Weights of a small transformer language model.
Size: 10 layers, width 256, 4 heads of 64, MLP 1024 squared ReLU, vocabulary 8192, 12.7M parameters.
Architecture: normalized queries and keys, gated attention.
Training: a variant of Adam for these matrices, 345M tokens, 7544 steps.
Each number is 128 + 32 x the weight over its row's rms, rounded and kept within 0 to 255. Layers, rows and columns count from 0. The size above them is the row's rms in percent of the matrix's.

# layer 2 attention output, 256x256, rms 0.0911, rows 54-107, columns 128-255
size [ 97 116  92 103  96 103  93 104  80 103 105  91 106  89 117  89  99 107  90  96  98  90  96  96  97  89 112 105  97  95 112  90  88 110 103  91  86 107 101  84 110  99 108 106  89 102  97 113  99  97 100 107 108 109]
[[135  86 175 124 104 142 142 119 128 113  90 127 133  34 106 123 156 124  90 123 163  66  92  85 175 154 186  98 131 149 109 106 149 143 138 143 143 115 146 153 136 153 107 108 184 175 146  88 106 116 131 106 149 110 170 150 198 110  63 148  78 127 140 185 152  95 106 130 134 122 112 114 150 124 151 136 127 165 126 147 164  72 142 128 148 118 101 128 119  91 147 110 158  91  75 118 122 180 119 180 131 120 150 110 126 142  93 127 102 130 137 161 118 204 125 154 162 164 100 103 190 146  93 136 172 153 127 123]
 [136 234 138 112 123 111 173 142 132 126 134 122 109 197 156 154 147 159 172 161 152 130  92 148  90 140  79 116 133 101 136 152 139 171 154 130  93 129 215 149 166 116  97 162 141 112 140  99 139  99 101 144  99 121 140 170 136 100 107  84 140 144 110 125 101 146 126 183 107 160 197 196 152 195 156 119 172 178 118 134 152 152 182 130 100 117 146 139  86 181 147 134 122 149 125 107 115  89 140  72  90 139 146 108 104  72 114 141  88  40  74 139 192  89  84 144 105 189 137 176 156 131 131 181 134 146 129 134]
 [ 91 173 165 102 184 165 135 119 143 122 144 176 123 111 107 154 168 112 133 139 108 130 155  78 174 152 103 147 200  94 125 119 145 146 133 105  83 114  25 164 103 125 152 130 207 116 179 123  86 111 141 102  99  86 107 120 130 163 146  78  89 103 130 123 190 133 132 168 151 164 122  96  67 185 167 114  89 124 147  93 131 129 157 125 164 118 143  91 123 118 153 143  88 150 156  78 176  99 131 131 140  92 116 106 119 134 103 131  88  77 170  90 105 115 104 147 176 160 115  71  88 138 147 138 137 166 100 103]
 [115  98 108 139 122 128 142 185 121 153 126  98 118 120  96 107  65 126 127 129 169 168 143 176 137 128 133 109 151 152 172 150 167 114 106 108  62 133 152 126  95 164 117 175 129  81 129  83 102 160  50 146 116 132 140 113 152  66  98  54 139 108  54 165  91 125 154 121  79 142 105 177  70  98 115 116 180 200 118  88 175 160 147 157  97 115 106 118 128 149 107 174  88 154 108 132 179 138 129 142 170 133 149 128  61 123 148 139  55  77  64 141 126  44 124 127 103 151 141 125  80 124 143 181  94 209  75 175]
 [115 148 101 170 127 106 170 120 193 138 125 172 159 156  62 129 176  71 111 139  92  76 105 138  96  82 113 174 128 115 106  76 112 148 122 124 156  82 127 118 101 149 150 124 217 154  88  89 151 118  16 125 103  92 132 191 167 158 115 209 194 129 182 115 131 189 171 155 133 157 118 124 123 140  83  99 140 105 148 139 141 143 139 174 124 110 174  76 124 133 150 166 169  92 118 102 128 120 109 121  86  88 115  63 109 123 137 132 185 119  99  65 141 159 158 118 139 131 173  65 185 156  94  85 139 122 103  97]
 [190  67 132 106 114 115 125  66 143 129 124 198 132  87 127 114 129 163  88 159  96  45 102 146 125 171 125 109 110 160 155  86 152 140 127 115 129 152  79 144 122 102 109 144 164 125  52  84 115 126 165  80 197 119 113 157 123 162 175  93 152 137  89 118 130 125 122 122 148  75 148 120 159 118  72 157  92 104 166 121 136  78 101 153 104 124 109  87 157 115 134  67 134 161 160 106 124  74 146  84 131 120 180 135 132 133 137  84 135 206 103 157 133  87 104 118  77 114 144  90 150 121 119  85 125  59 171 143]
 [125 115 117 160 119 117 117 118 146 113 144 119 144 140  98  87 165 103 135 121  97 109 114 102 122 131 102 122  63 163 119 143 152  64 159  91 126  80 145 147 131 124 120 159 100 123 106 162  90 161 144  96 206 182 159 203 116 144  88 103 108 112 151 120  67 117 145 100  71 138  87 122 115 112 108 127 168  66 102 148 108 112  85 116 135 123 121 164 178  79  87 178  85 127 117 157 137 152 128  67  76 101  83  85 159  95 145 135 135 159 131 124 212 141 167  94  86  89  93  72 155 133  97 169 105 126 128 125]
 [157 101 120  60 189 120  96  87 133 152 146 148  80 147 154 133  82 107 157 241 163 144 148 159 155 144  89 148  80 104 154 172 146 109 118  92 141 148 217 104 171 125 128 121  62 131 109 143 140 146 114 118 113 131  65 110 151 179 128  25 105 164 164 180  97 148  32 115  88  89 103 148 174 133 124 137 141 125 213 184 192 175 100 119 131 141  92 172 129 177 174 151 141 119 133  76 103  99 155  87  98  95 146 132 146 160 153 148 145 146 150 171 108 109  94 112 168 123 182  81 117 115 141 133 113  84 158 142]
 [ 60 106  95 145  98 137 166 118 156 158 167 114 107 132 167 119 172  85 120 113 136 122 168  61 133  96 125 112 165 171 137 112 148 131 104  95  68 114  84 103 152 158 114 155 182 141 104 179 108 110 108 134 158 111 157 130 140 127 174 141  92 133  63 115 101 106 138  80 132 146 159  86 162 132  80 115  88  25 148 153 127  77  73  74 115 124 122 181 147 148  88 151 192  87 125 119  76 104 132 117 160 116 107 146 177 139  92 161 172 164 124  59  82 113 118 140 140  70 114 143 110 109 192  94 126  98 175 110]
 [ 85 122 113 217  97 114  96  81 116 190 142 115 142 127 135 146  86 121 115 126 180 103 166 162  85  96 112  77 163 144 131 112 144 134 102 159 105 186  78 139 122  85  98 104  97 136  96  79 131 160  83 147  66 164 128 145 131  88 110 124 145 134  82  48  98 104 149 171 133 141 164 142 105 176 155 139 134 184 107 131 145 139 175 169  76  74 177  42 127 108 119 167 123 119 106 156 153 102 151 128 141  88 159 118  84  87 185  80 109  97 128  94 144 110 179 118 116 171 159 175 146 164 173 162 115 127 120 103]
 [185 179  86 147 161 140 124 177 104  89 156 103 117 169 158  27 197 118 140  72  96 102  88 121 188  90 127 136 154 187 124 121 115 123 128 106 149  79  96 136 118 114 103 109 114  93 140 126 139  93 131 152 133 178 111 134 106 143 147 113 130 128 138 116 174 165 162 178 139  98  86 185 161 170  81  79 107 159  79 118 121 132 165 161 103 141 193 149 103 115 108 111 101 115 107 151 153 145  97 157  72  69 142  63 103 140 169 139 150 120 148  97 122 123 108 159 136 176 159 119 208 185 145 106 146  90  65  90]
 [112 188 154  85  86 115 128  42 168 100 151 123 130 115 145 119 174 151 157  80 163 124  75 115 101 107  86 144  94 124 147 116 120 176 135  91 121 114 193 137 103 186 100  84 127 129 188 109 125 144 109 134 110 143 144 146 128 147 168 105 139 109 148  87 121 164 156 167  77 138 105 208 150 128  89  95 113 202 118 182 141 141 189 125 104 121 126 117  69 131 131 215 163 103 128 118 113 106 165 138  93 125 106  70 138 184 104 152 154 110 106 118 155 118 144 164 143 163 110 142 141 168  96 130 140 121  76 134]
 [105 171 141 110 164 122 124 134 110 128 153 156 101  68 133  74 175 152 168 136 133  26  68  87 142 156 169 149 115 114  98 116 144 102 148 114 129 137 134 124  79 115 151 136 126 139 142 158 108 206 148 105 149 116 160 161 116 141 164 205  93  88 102  96 131 108  92  75  84  83 101 117  95  74 111  58 157  96 167 107 174 118  68  96 138 102 138 159 123 146 100 114 113 132 148 130 136 127 109 136 172  87 136  90 148 138 102 124 128 179 175 155 108  62 151 106 125  93 144 150 145 104 106 132 222 119 145 158]
 [134 149 134 138  88 102 119 144 152  79 164 100 119 127 105 155 119 111 124 148 112 119  56 108  91 158  92 136 124 135 155 172 160 111 129 131 117  91 208  93 131 149 123 106 133  64 109  88 178 122  67 134 202 121 185 156 132 111 126 125 112 143 142 100 139 177 102 161 182 124 129 133  94 167 148 139  82 192 150 100 159  88 194 143 149 156 107 121 126 108 181  78 106 114 150  76 121 175 170  46 168 100 161 107 120 163 123 132  98  83 124 105 149 107  87 153 141 147 182 131 138 149  96 152 112 121  88 116]
 [ 82 185 173 106 116 135 148  90 138 135 153 101 125  86  91 109 155 117  83 161 128 109 145 160 131 117 104 118 133 101 157 186 122 163 127 149 128 124 175  99 140 147 121  89 118  92 184 127  96 159 106 148 120 174  90 101  95 149 170 127 141 142 148 136 104 124  90 144 114 164 148 146 154 130 205 177 152 156 137  96  88  78 141 133  89 154 135 114 118 124 127 166 101 163  73 132 102 118 134 123 140 144 138 149 138 157 129 114 131 158  68 133 132 142 101 135 118 136 109 124 121 143 115 142 105  91 133  87]
 [ 81 136 104 148 170 145 122 135 103 112  98 100 138 117  94  99 106 155 147 127 155  66 173 119 119 173 154 110 117 101  87 110 134  72 165 109 184 120 165 161 131 119 144  73 144 138 165 113 151 128 178 100 157 127 167 145 141 111 189 140 109  96 158 120 103 111 100 140  91 125 119 164 106 101 118 179 110 211  87 141  95 149 194  51  81 103 131 134 117 137 102 136 152 192 117 170 143 197 141 138 107 114 136 128 155 132 139  98 134 129 163 160  90  95 181  92 136 144  98 183 131 139 111 170 116 133  80 138]
 [114 173 117  97 142 145 107 109 127 132 151 165 126 154 114 186 129 155 144 118  84 157  80  98  97 109  89 128 118 136 150 132 112 109 106 108  98 103 215 105 165 151 141 139 132 122 166 168 152 173 146 163 144 133 114 164 188 126 104 134 131 132 187 141 102 127 138  66 113  90  54 125 137  44 185 186 109 116 118 117 199 104  70 187 164 174 114 183 135 129 109 131  91  71 137  76 164 107 107  84  74 119 159 159  98 142  71 120 127 138  49 144 145 110 135 166 191  86 182 199  97 110  80  82 136 106 100 132]
 [110 160  82  69 121 118  89  53 131 134  87  89  91  95 152 128 102 158  85 112  81 126 137 180 117 121  98 144 130  49 168 157  98 121 132 200 121 148  45  99 158  85 152  65 110  81 116 147 145 184 193 123 103 183  63 123  69 126 103 130  53 139 121 159 113 139 127 161 118 156 153  92  98 158 166 147  65 153 133  73  79 154 150 120 133 124 117 109  77 130  98 101 169 178 148 119 108 126 119 126 147 134 110 143 168  99 151 136 121 110 184  83 114 100 145 146 136 141  93  48 130 134 120 125 110 123 154 115]
 [147  81 120 164 127 141 125 196 112 153  83 112 118 157 136 137 151 200 163  73 149 104 134 108 131 130 105 195 155  61 113 105 139  90 151 143 160  57  98 115  96 155 130 140 188 119 186 173 122 113 118 184 124 107 137 136  83 199 109 151  97 122 104  61 130 164  58 135 157 107 133  86 163 153 123  79 143 100  80 134  84 172 104 128 127  99 125  46 118 112 210 127 139 152  93  88 117 165  95 132 158 136 147 109 133 118 115 145 178 158 120 109 119 123 127 112 132 132 128  75 194 149 128  40 131  91 123 118]
 [ 97 138 165  99 124  73 112 114 122 145 146 116 108 134  97  79 155 130 103 102 115  89 158 172 128 126 149 130 108 148 113 112 101 127  98 166  93 174  86 133 211 132 147 135 151  93  95 123 116 177 180 160 113 162  67 127 118 135 122 117 166 128 121 138 201 180 119 139 147 137 145 180 121 137 125 126 125  95 105 107 118 103 111 119 194 149 139  62 166 130 127 116 154 140 213 165  92  33 159 142 103 111  94 117  87  65 143  78 160 149 176  85 147  90 153 122  87 125 180 101 145 141 198 106 135 118 111 114]
 [151 182  70 142 114 119 150 119  57 187 137 104 159 138 104 196 141 148 126 173 158 168 140 114 131 106 136 126 134 136 100 110 127 119 122 120 136 148 189 112 111 156 143 105 103 119  70 108 130 133 201  84  87 199  93  76  87 129  89  99 163  79 143 105 107 170 198 134 112 189 138 183 167 170  77 107 177 134 108 122  52 160 181 182  78 139 180 133  89 152 105 186 132 116 156  69  72 133 115 121 141 124  58  80 157  99 114 197 204  63 146 131 155 151 113 123 156 147  84 115 114 178 129 180  67 132 109 110]
 [115 169 120 109 115 147  96  49 135 104 142 148 126 109 140 113  64 126 115 113  98 156 111 125 149 230 116 101  95 163 179 135 131  99  77 115 117 161 170  86 162  89  90  97 146 110 118  85  91 117 149  99 199 160 133 103  91  60 123 142 107 165  68 172 155 132 128 114 118 102 109 117 130 114 144  66 127  80 154  77 168  75 106 112 121 176  77 151 147  77 107  84 136 124 126 159 137 174 137 135 101 141  81 163  55 114 123 125 116 151 223 114 128 150 183 179 166  86 125 143 102  86 139 103 112 170 108 160]
 [ 96 134  84  72 145 164 109 157 114 153  89 134  80 150 166  49 133  97 108 158 125  87 117 161 135 150 100 168 166 207 150 118 102  92 125 126 107 111 143 152 165 125  93 134 139 146 133 153 101 105  67 185 174 180 115  65  65 119 157 172 184 175 154 153 115  91 113  72  73  94  65 164 110 127  92 168 159  78 196 178 190 124  69  63  66 156  67 164 167 103 131  93 146 102 120 114 145  77 116 124 131  60 158 167 137 118  92 113 123 134  94  95 158 131  95 130 174 107 156 145 136  82 126  73 164 119 151 136]
 [126 109  96 122 111 104  92 104 120 123 199 109 107 155 181 137  94 110 122 114 117 143 127 172 223 127  75 165 115 139 148 108 121  88 133  84  82 138 163 121 151 115 134 138 130 102 147 157 116 145 140 210 171 140 150  79 109 152 145  47 134 154  75 126 134 121 179 128 195 139 131 121  80 149 106 132 131 116 104 153 122 172 123 108 157 129 163 123 136 143 107  68 192  69 149  53 117 153 150 116 159 141 121 137 155  80 106 124 129 142 126 103 184  87 150  93 128 110  92 161 109 140 125 158 167 149 124 102]
 [158 160 117 118  52 155 160 120  73  91 210 111 131 102 125 131 156 114 125 114 165 124 176 118 137 161 110 113 110 170  94  83  84 155 138 113 141 162 147 181 115 101 153 132 155 176 170 139  78 138 183 103 101 143 192 161 100  79  85 131 160 150 196  82 170 157 133 158 171 167 152 187 140 168 154  99 125 117 137 190  95 123 115 132 117  88 117 134  99 149 123 118 157 137 140 120 111  74 134  70  84 130 114  70 102 103 166 142 134 146 122 104 122  98  70  80 148 133  92 121 148 192 127 109 122 140 159 110]
 [169 142  86 122 128 112 105 152 102 151  80 175 116 128 124 224 155 167  79 109 118 163 113 105 123 178 124  95 110  65 144 108  87 117 140 155 145 154  80 129 128 172  79 100 119 104 111 111 127 114 157 119 149 141 146 160 168 163 113 107 104 113  57 109 103 173 154 125  77 118 165 158 167 132  78 105 133  72 177 104 153 147 102  68 109 164 175 136 136 139 151 157 154  78  83  98 114 118 111 118 136 164 180  94 159 125 166  96 152 149  81 178 149  69 119 166 118 103 142 104 126 129 112 138 142  58 183 169]
 [166 119 171  95  88 197 151 105  72  95 135 127 152  58 172  87 144 133 136 130 135  45 156  98 180 135 141 133  85 135 163 114  81 161 170 137 107 101 168 152 151 105  95 117 134  63 159 151  90 117 139 152 122 169 108 103 209 135 127 142 113 127   4  84 172 113 105 110 139 155  72 122 108 109 136 132 111  99 188 198 145 125 121 137 151  99 138 121 170  71  93 114 133 118 132 136  98 129 144 126 156  98  89  88 108 137 147 131 162 152 186  82 128 191 191  79  95 103 105 170 160 146 163  96 141 147  98  75]
 [175  60 117 134 166  49 133 131  85 127 119 144 154 187 124 139 163 155 129  75 147 105 140 134 136  97 113 130  88 174 135 108 146  70 132  67  93 116 191 163  70 149  82 106 114 168 145 112  75 164 190  67 129 131 149  98 192 129  95 137 155  98  69  96 143 101 149 153 123 113 173 183 116 139 146 138 177 157 182 112 100  87 145 159 131 102 134 120 109 125  91 115 126 167 122  88 107 125  69  72 143 144 211 141 133 182 106 137 112 124 124 152 148 101 120 194 122 135 155 154 157 128 129 175 143  86 139 174]
 [120 138 123 132 109 124 124  94 142 135 161 154 119  99 135 151 104 137 118 192 123 149 162 116 141 159 121 150 114 181 118 104 129 173 144 109  64 161 188 103 151 133 142 158 160  91  94 101 141 133 173  77 137 140 135 139 131 106 102 116 148 126 153 147 101 150 155 158 111 132 156 148 100 172 179 104 157 153 105  27 176 112 171 164 100 125 167 152  60 115  61 117  61 104 115  93 131 130 102 152 160 145 148 111 107 110  76 120  79  69 168 119 117 101 186 157 155 162 125 164 139 143 103 154 109 145 109 140]
 [112 111 113 133 122 111  90  95 150 103  93 106 131 143 127  84 144 147 176 152  78  50 124 103 142  75 132 169 102 163  82  98 149  76  87  63 120 104 124 139 142 111 129 147 148 144  95 113 163 162  98 189 132 160 190 161 135  96 142 151 108  88 184 121 150  95 149 132  75 172 113 140 112 157 101  88 133  98 166 126 131 109 110  99 139 148 140 144 188 124 143 119 140 145 117 125 139  75 135 127  97  99 107 155 126  76 152 121 128 116 124  84 148 143 119 116 174 141 107 158 111 126 118 105 113 162 128  78]
 [151 136 117 119 135 153  97 136 133 117 141 129 140 126 157 141 133 119 106 113 133 112 110  91 170 135 129 185 143 139 149  58 187 124 142  99 139 114 133 162  92  78 112 130 130 127 141 137 152  95 124  96 132 128 155 170 108 133 143 156  71 116 152 105 155 162 217 205 143 163 111 139  91 157 116 106  92 191  75 112 130 124 195 122 165 142 182 139 101 113 121  85 102  43 128 107 148 182  94 153 172  84  83  82  77 135 109 148 125  54 113  87 174 128 142 124 160 196  92  97 123 184 184 113 162 163  56  96]
 [133 125 174 152  88  91 119 150 151 146 135  60 103 112  93 101 146 116 152 149  87 179 134 138  93 108 141 134  77 164  36 160 118 170 128 103 174 146  99 170 188  99 123 139  85 153  98 151  96 237  91 117 109  91 123 110  99 180 162 141 138 162 121 140 195 148 133 129 186 137 178 104 104 140 156 153  70 133 134  80 152 120 140 112 204  95 177 153 160 106  94 112  96 141  95  89  80  93 131  77 130 111 169 112  88 104 141 123 131 137 107 114 118 149 161 181 111 142 173  89 102 159 104  92 158 122 167 101]
 [104  35 162 193 131 132 126 153 160 160 105 101 104 138  86 167  92 148 104 134 103 113 192 117 151  94 136 155 193 142 152 168  92  87 117 167 139 159  47 134 167 137 131 156 113 139 163 197 124  90 148 137 126 101 112 123 160 144 121  57 153  73 149 145 150 171 187 128 157 147 145 125 132 162 186  93 123 137  83 197  72  93 144 131 158 104 145 105 157 160 168 113 141  94 153 106 127 103  93 129 143 147 117 158 114 120 108 108 142  90  81 112 123  79 160  92  90 135 103  92 155 103  90  95 135  90 150  98]
 [117 143 114 125 142 144  75  71  79 126 174 108 103 114 135 170  74  95 172 118 143 162 123 106 149 161 124 208 113 121 167 169 100  92  88 157 100 121 141 128 140 101 143 131  54 116  92 133  94 181 106 153  99 160 137 172  68 140 145 135 130 169  89  85 167 148 107 116 126 123 108 128 142 130 141 122 156 143 167  93 130 143 123 118 154 136 118 115 126 112 164 180 141 103 161  93 161 127 116  92 151  96 123 114  97  86 138 138 136 148 188 128 135 100 154 147  93 133 125 128 162 136 109 172  94 114 111  86]
 [178 182 103 196 186 135 171 123 229 183 115 150 173 123 101 155 106 111  99 143 164 141 134  57 115 111  79 142 125 119  92 126 172 165  60 121 147 185  85 101  90  81 103 125 161 172  98  80 160  83  57  88  84  20 162 134 192 182  85 138 150  87 203 125 137 155 128 159 128 165 101 133 106 145 125 147 114 166  85 112 115  98 152 133 129 175 148  97 133 154 174 165 133 121 105  83 154  81  91 109 133 142 131 151  85 121  97  79 132 117  78 121  86 148 162 147 149 169 119  71 132 101 118 125  92 107 112 121]
 [162 145 134 154 100 188 154 203 156 138  97 123 148 147 132 132 126 131 101 132 146  98 136 124 115  69 144 115  88 121  89  99 120 132 141 146 113  84 138 149 110 197 143  98  57 151 185  74  82 142 118  80 135  85  98 138 122  84 125 168 144 103 147 124 120 152 176 158 143 160  98 100  71 147  91 109 117 141 133 124 137  94 152 105 118 111 177 141 131  73 101 116  91  98 151  89 116 123 115 155 169  90  48  78 153 106 104 135 142 104  69 101 205 149 143 105  41 179  90 162 166 138 169 136 133 180  61 114]
 [153  60  60 149 160 142 160 142 134 149 109  87 153 131 135 157 134 144 174  81 161 183 139  79  67  70 113  92 160 124 103 154  99 103  93 160 152 162  86  87 139 105 147 113 123 142 124 129 154 178 101 143  69 113 107 161 150 130  16 108 163 134 141 158 151 177 136 141 116 108 107 118 140 128 132 123 101  90 149 155 159 158 118 135 156 174 119 167  85 155 142  88 130  85 142 103 156 151 133 135 200 120  62 123 123 127  98 121 149 125  97  91 141 135 178 172 131 124 130 168 100  94 114 104 115 117 149 118]
 [140 116 144 148 165 126  91  99 152 142 147 146 159 119 107 167 131 100  75 125 142 107 104 130 102  87 157 153 118 133 152  91 122  97 104 135 149 117 132  95 112 147 129 120  92 149 133 104 150 102  60  67 112 116 118 163 140 127 190 110 134  96 118 112 137 137  88 140 108  93 126 140 108  98 126 132 102 133  89  53 107 107 108 128 145 143 111 101 157 131 111 131 145  86 174 103 181 112 113  54 203 161 138 167 119  51 132  83 128 171 101 107 112 110 167 145 179 100 118 134 180 138 142 121 111 132 135 132]
 [ 81 166 136 113 114 145 122 158 124 137 155 115 112 149 164 129 160 138 153 153 102 125 152 111 125 113 103 203 146 163 155 107 134  83 166  96 124 123 139 134 140 205 156 157 149 184  83 126  61 106 136 101 103  86 152 111 120 160  65 115  90 106 172 101  85 118  69  69 135  77  50  74 151 108 128  81 130 101 138 169 186  94  90 169  92 136  97 140  91 113 118 119 119  61 104 115 182 140  74 153 100  93 115 132  84  85 115 161 114 138 201  89  51 192  91 122 163 126 189 132 108  93 120  66 137 127 146 130]
 [169 119 114 154 141 164  95 114  98 104 108  99 182 149 133 138 122 127 197 132  88  73 163 151 138  94 146 153  79 105 120 139 181 142 142 158  86 138  90  97 118 128 113 138  81 125 124 115 151 153  99 137 137  97 118 132 178  91  67 149  93 124 144  76  79 129 172  63 136 114  88  94 108  79 147 102  92  78 100 148 154 138  59 200  64 109 127 107 129  71 181  98 154 118 139 149 127 124 132 115 129 105 116 144 146 187 102 140 149 158  85 118 100 128 169 164 156  90 122  98 156 148 121 105  99 119 115 155]
 [205 182 160 149  63 102 121 129  86 112 138 148 185  91 171 123 127 113 108  67 183  85 151 114 160 197 165 137  70  89 116  97 126 129 127  65 103 172 131 157  89 134 166 145 200 115 167 109  68 129 132 129 161  90 154  86 131  97 110 185 145 141  64 103 149 121 100  95 123 106 140 132 106  93 128 106 156  86 127 165 126 162  90  82 100 120 117 112 133  94 136  50 162 157 171 149 124  99 161 135 145 164 166 180 152 123  95 120 126 164 181 101 117 114 126 130 112  73 156 156 117  84 150  85 113 121 154 179]
 [ 74 181 115 150 152 185 126 142  93 110 103 167 153 104  61 146 125 128 100 139 114  65 118  99  93  92 135 112 126  88 139  52  73 157 158 124 126  94  61 152  65 150  85  88 160 134 206 128 131  77 119 120 139 128 157  72 161 137 162 156 120  85 101 110 145 141  32 143 136 132 158 140  73 108 126 126 136 131 120 187  94 133 106 125  86 145 158 112 142 148 147  57 120 116 101 112  60 119 141 108 144 182 159 131 114 168 135 176 171 171 201 161  99 102  84 113 149 100  96  89 193 127 112 121 149 106 104 143]
 [117 161 108 106 129 114 125 130 154 107  76  93 137  97  56 164  81 104 105  97 118 182 117 156  81 116 122 111 157 163 121 148 154 174 126 152 130 132  80 127 173  90 112 149 127 124 103 134 161 102  86 144 131 153  93  65 117  69  83 125 100 165 140 161 153 139 133 105 163  90  79  40 137  72  76 199  83 159 140 159 191 124 131 115 140 163  86 125 122  64 106  88 152 155 173 177 161 124 149 142 139 181 105 185 153 105 125 103 101 180 133 142  79 150 115 169 175  94 120 158 148 115  94  78  93 158 121 148]
 [135 156  81 134 112 166 120 146 102 149 135 132 164 138 117  96 100 122 103  98 124 105 113 106 102 122 132  34 108 138 154  78 128 155 122 148 121 108  93 139 114 140  95  84 110 144 119  67 169 128  73 121  80 133 138 112 157 139  80 156 138 154 103 112  64  65  68 100 134 131 165  94 146  75 150 118  93 120 125 163 144 138 119 141  70 121 131  91 151  59  81  85 138 101  61 132 146 104 126 108 121 109 181 154 129 129 121 109 110 162 156 141 118 185 157 154 179 120 142 153 133 143 158 145 128 117 141 115]
 [162 131 142 138 154 146 174 129 170 134 119 133 123  97  93  95 102 122 138 134 105 150 147 103 114 176 121 135  82 138 127 140 143 136  82 161 136 103 132 100 134 131 131 166 119 131  90 139 186 108 162 196 160 111 160 120 137 133  81 143 144 180 146 123  92 119 104 156 139 111 133  98  69 153 190  66  65 144  99 136 186 114 161 136 187 129 170  92 164 134 167 133 162 162 159 151 162  99 209  61 129 118 111  94 130 126 130 180 100 111 169 159 109  83 182  47  98 173 128  88 133 179 181 111 153 181 112  76]
 [175 195 192 140 165 144 150 130  98  92 135  95 146 127 185 156 142 131 161 127 141 180  72  86  96 118 109 121 115 146  69 149 165 144 153 173 156 141 163 111  96  90  91 147 116 122  97 164 218 114 141 112 146 114 191 173 121 130 125 129  53  90 170 163 157 137 125 142 141 161 169 164 126 145  64 134 122 150 126 101 147 114 158 205 109 165 151 105  73 142 167 146  99 164  84 134  93 144  83 158 107 138 134  88 136 210 121  98 119  78 154 157  70 150 109 131 129 132 126  91 124 123 143 177 125 130 104 165]
 [ 77 136  98 136 128  95 125  92 112 131 126 160 132 166 103 142 107 137 138 125 214 178 158 147 114 160 118 157 156 105  85  80 104  92 129 133 114 142  86 132 127 130 122 159 180 174 101 130 121  53 154 107 102  65 140 173 152 153  79  66 169 113 158  88 106 152 130 166 108 148 171 189 213 134 134  92 159 114  41 133 101 126 161 116 120 151 152 108  80 142 175 104 125 160  96 152 146 138 114 123  68 149 125 120  98  90 126 139 115 101 137  94 128 142 122 185  78 127  82 163 101 100 131  92 110 119 138 125]
 [102 140 187 142 132 171 121 162 123  67 118 134 121 171 174 124 163 125 137 113 109 125 104  91 105 191  66 167  40 172 162 143  98 124 146  99 119  70 163 164 135  53  89 123 118  80 176 164 167 179  96 135 141 101 169 142 107  86 153 134 111  89  98 145 218 157 173 160  82 165 118 127  64 159  79 164 102 189 163 121 136 143 169  88 148 145 108 155 106 170 117 121 120 161 134  85 145  43 148  82 171 100 157 127  64 145 143 113  85  82 158 111 154  89  80 148 102 185 141  98 110 159  93 171 146 123 119 154]
 [ 99 215 138 109 147 139 121 136 152  55 117 162  84  71 187 149 164  79 147 160 125 186 108 106 139 124 129 110 136 138 163 178 133 125 163 109 140 111 115 135 171 142 152 146 151  76 144 155 159 117 113 122 109 106 138 156 156 118 166  96  86 175 125 164 103 103 120 133 130 111  98 149 167 120 168 162 109 162  70  97 156 122 172 135 113 149 104 134  63 135 104 137  96 196 108 131 112 149 176  99  97 100 136 102  97 152 136 111 122 108 110 142 123 184 133 138 136 140 156 149 159 127 117 159 106 151  92 111]
 [180 174 130 155 159 146 121 116 110 131 142  99 159 115 115 113  93 179 179 131 166 129 108  87 208 144  98 184  34  97 158 125 186 124 113 119 171 145 171 161  99  49 108  96  90 117 128 105 145 139 105 125  87 120 223 118 145 152 153 126 129 135  88  86 132 161 114 103 110 120 121 214 148 119 141 151 183 124  99 182  94 113 129 105  96 140 160 116  63 156 172  91 134 115 131 120 131 144  84  91 149 108 133 143 131 107 104 147 150 139 167 175  88 130 108 128 164  92 152 200  95 104 105 165 121 140 170 131]
 [167  69 115 151  88 135  83  97  75  87 132 154 144 137  85  81 168 106  88 125 181 112 120 118 113 160 175  95 129 135 166 108  97  99 152 154  80 114 186 164 100 167 130 131 124 171 114  66 101 148 174 129 114 140 151 198 234 123 132 150 164 139  46 118  94 111  70 139  92 163 100 139 120 137 130  80 103 103 137 104 152 160  93 126 145 125 125 154 144 103 152 121 158 117  96 162 159 160 105 157 130 133  57 119 117 107 141 148 146 130 122  79  98 127 120 159 144 146  86 165 194 147 128 120 176 142 105  98]
 [ 73  97 131 169 105 185 155 160  98 156  36 143 167  75 161 134 156 138  71 145 125  83  86 125  95 120 185  35 182 132 149 111 167 153 129 121 132 174  46 146 124 181  99 113 133 109 139 113 132 102  58 139 181 152 123 120 127  72 156 173 161 105  89 115 180 140 167 150 183 154 166 115 139 149  77  87 121 119 113 115  46 137 123 207 109 112 148  96 129 177 126 106 170 141 131 111 115 125 159 146 120 121  93  87 139 133 133 121 142 128  91 125  72 107 196 151  86 143 101 126 116 129 168 128 120 140 125 158]
 [132  54  65 146  81  87 144 108 181 157  97 143 152 105 108 110 106 118 120 147 167  63 123 147  87 120 181 118 179  70  83 140 191 128 114 152 107 127  89  83 112 200 149 158 154 143  89  89 127 157 128  72 133  44 161  89 158  92 168 125 131 162 159 158  69 110 166  89 129  73 102 102 120  81 203 131 171  93 173 120 193 153  70 154 127 123 136 119 152 105 189  97 122 105 154 116 132 108 117 138 105 146 146 164 120 155 131 155 133 191 138 168 197  77  69 159 129  79 152 125 164 103 130  82 131  82 143 139]
 [136 146 123 110 131 124 197 107  86 152 132 110 139  89 131 128  82 146 126 161  82 117 128 134 129 150 153  65 113  78 184  81 170 169  89 112 111 225  86 111 122  89 143 106  51 160  71  89 165 115 156 117 100 167 135 101 165 134 149 141 172 148 154  90 145 100 165 136 143 153 165  57 117 150 119 159 115 105 117 167  74 156 125  99  87 120 112 113 103 136 143  74 120 152 143 182 133 145 150 153  90 185 108 182 145 146 174 141 142 123  86 161 130 127 140 148 146 124 109  74  93 103 146 146  95 140 165 158]]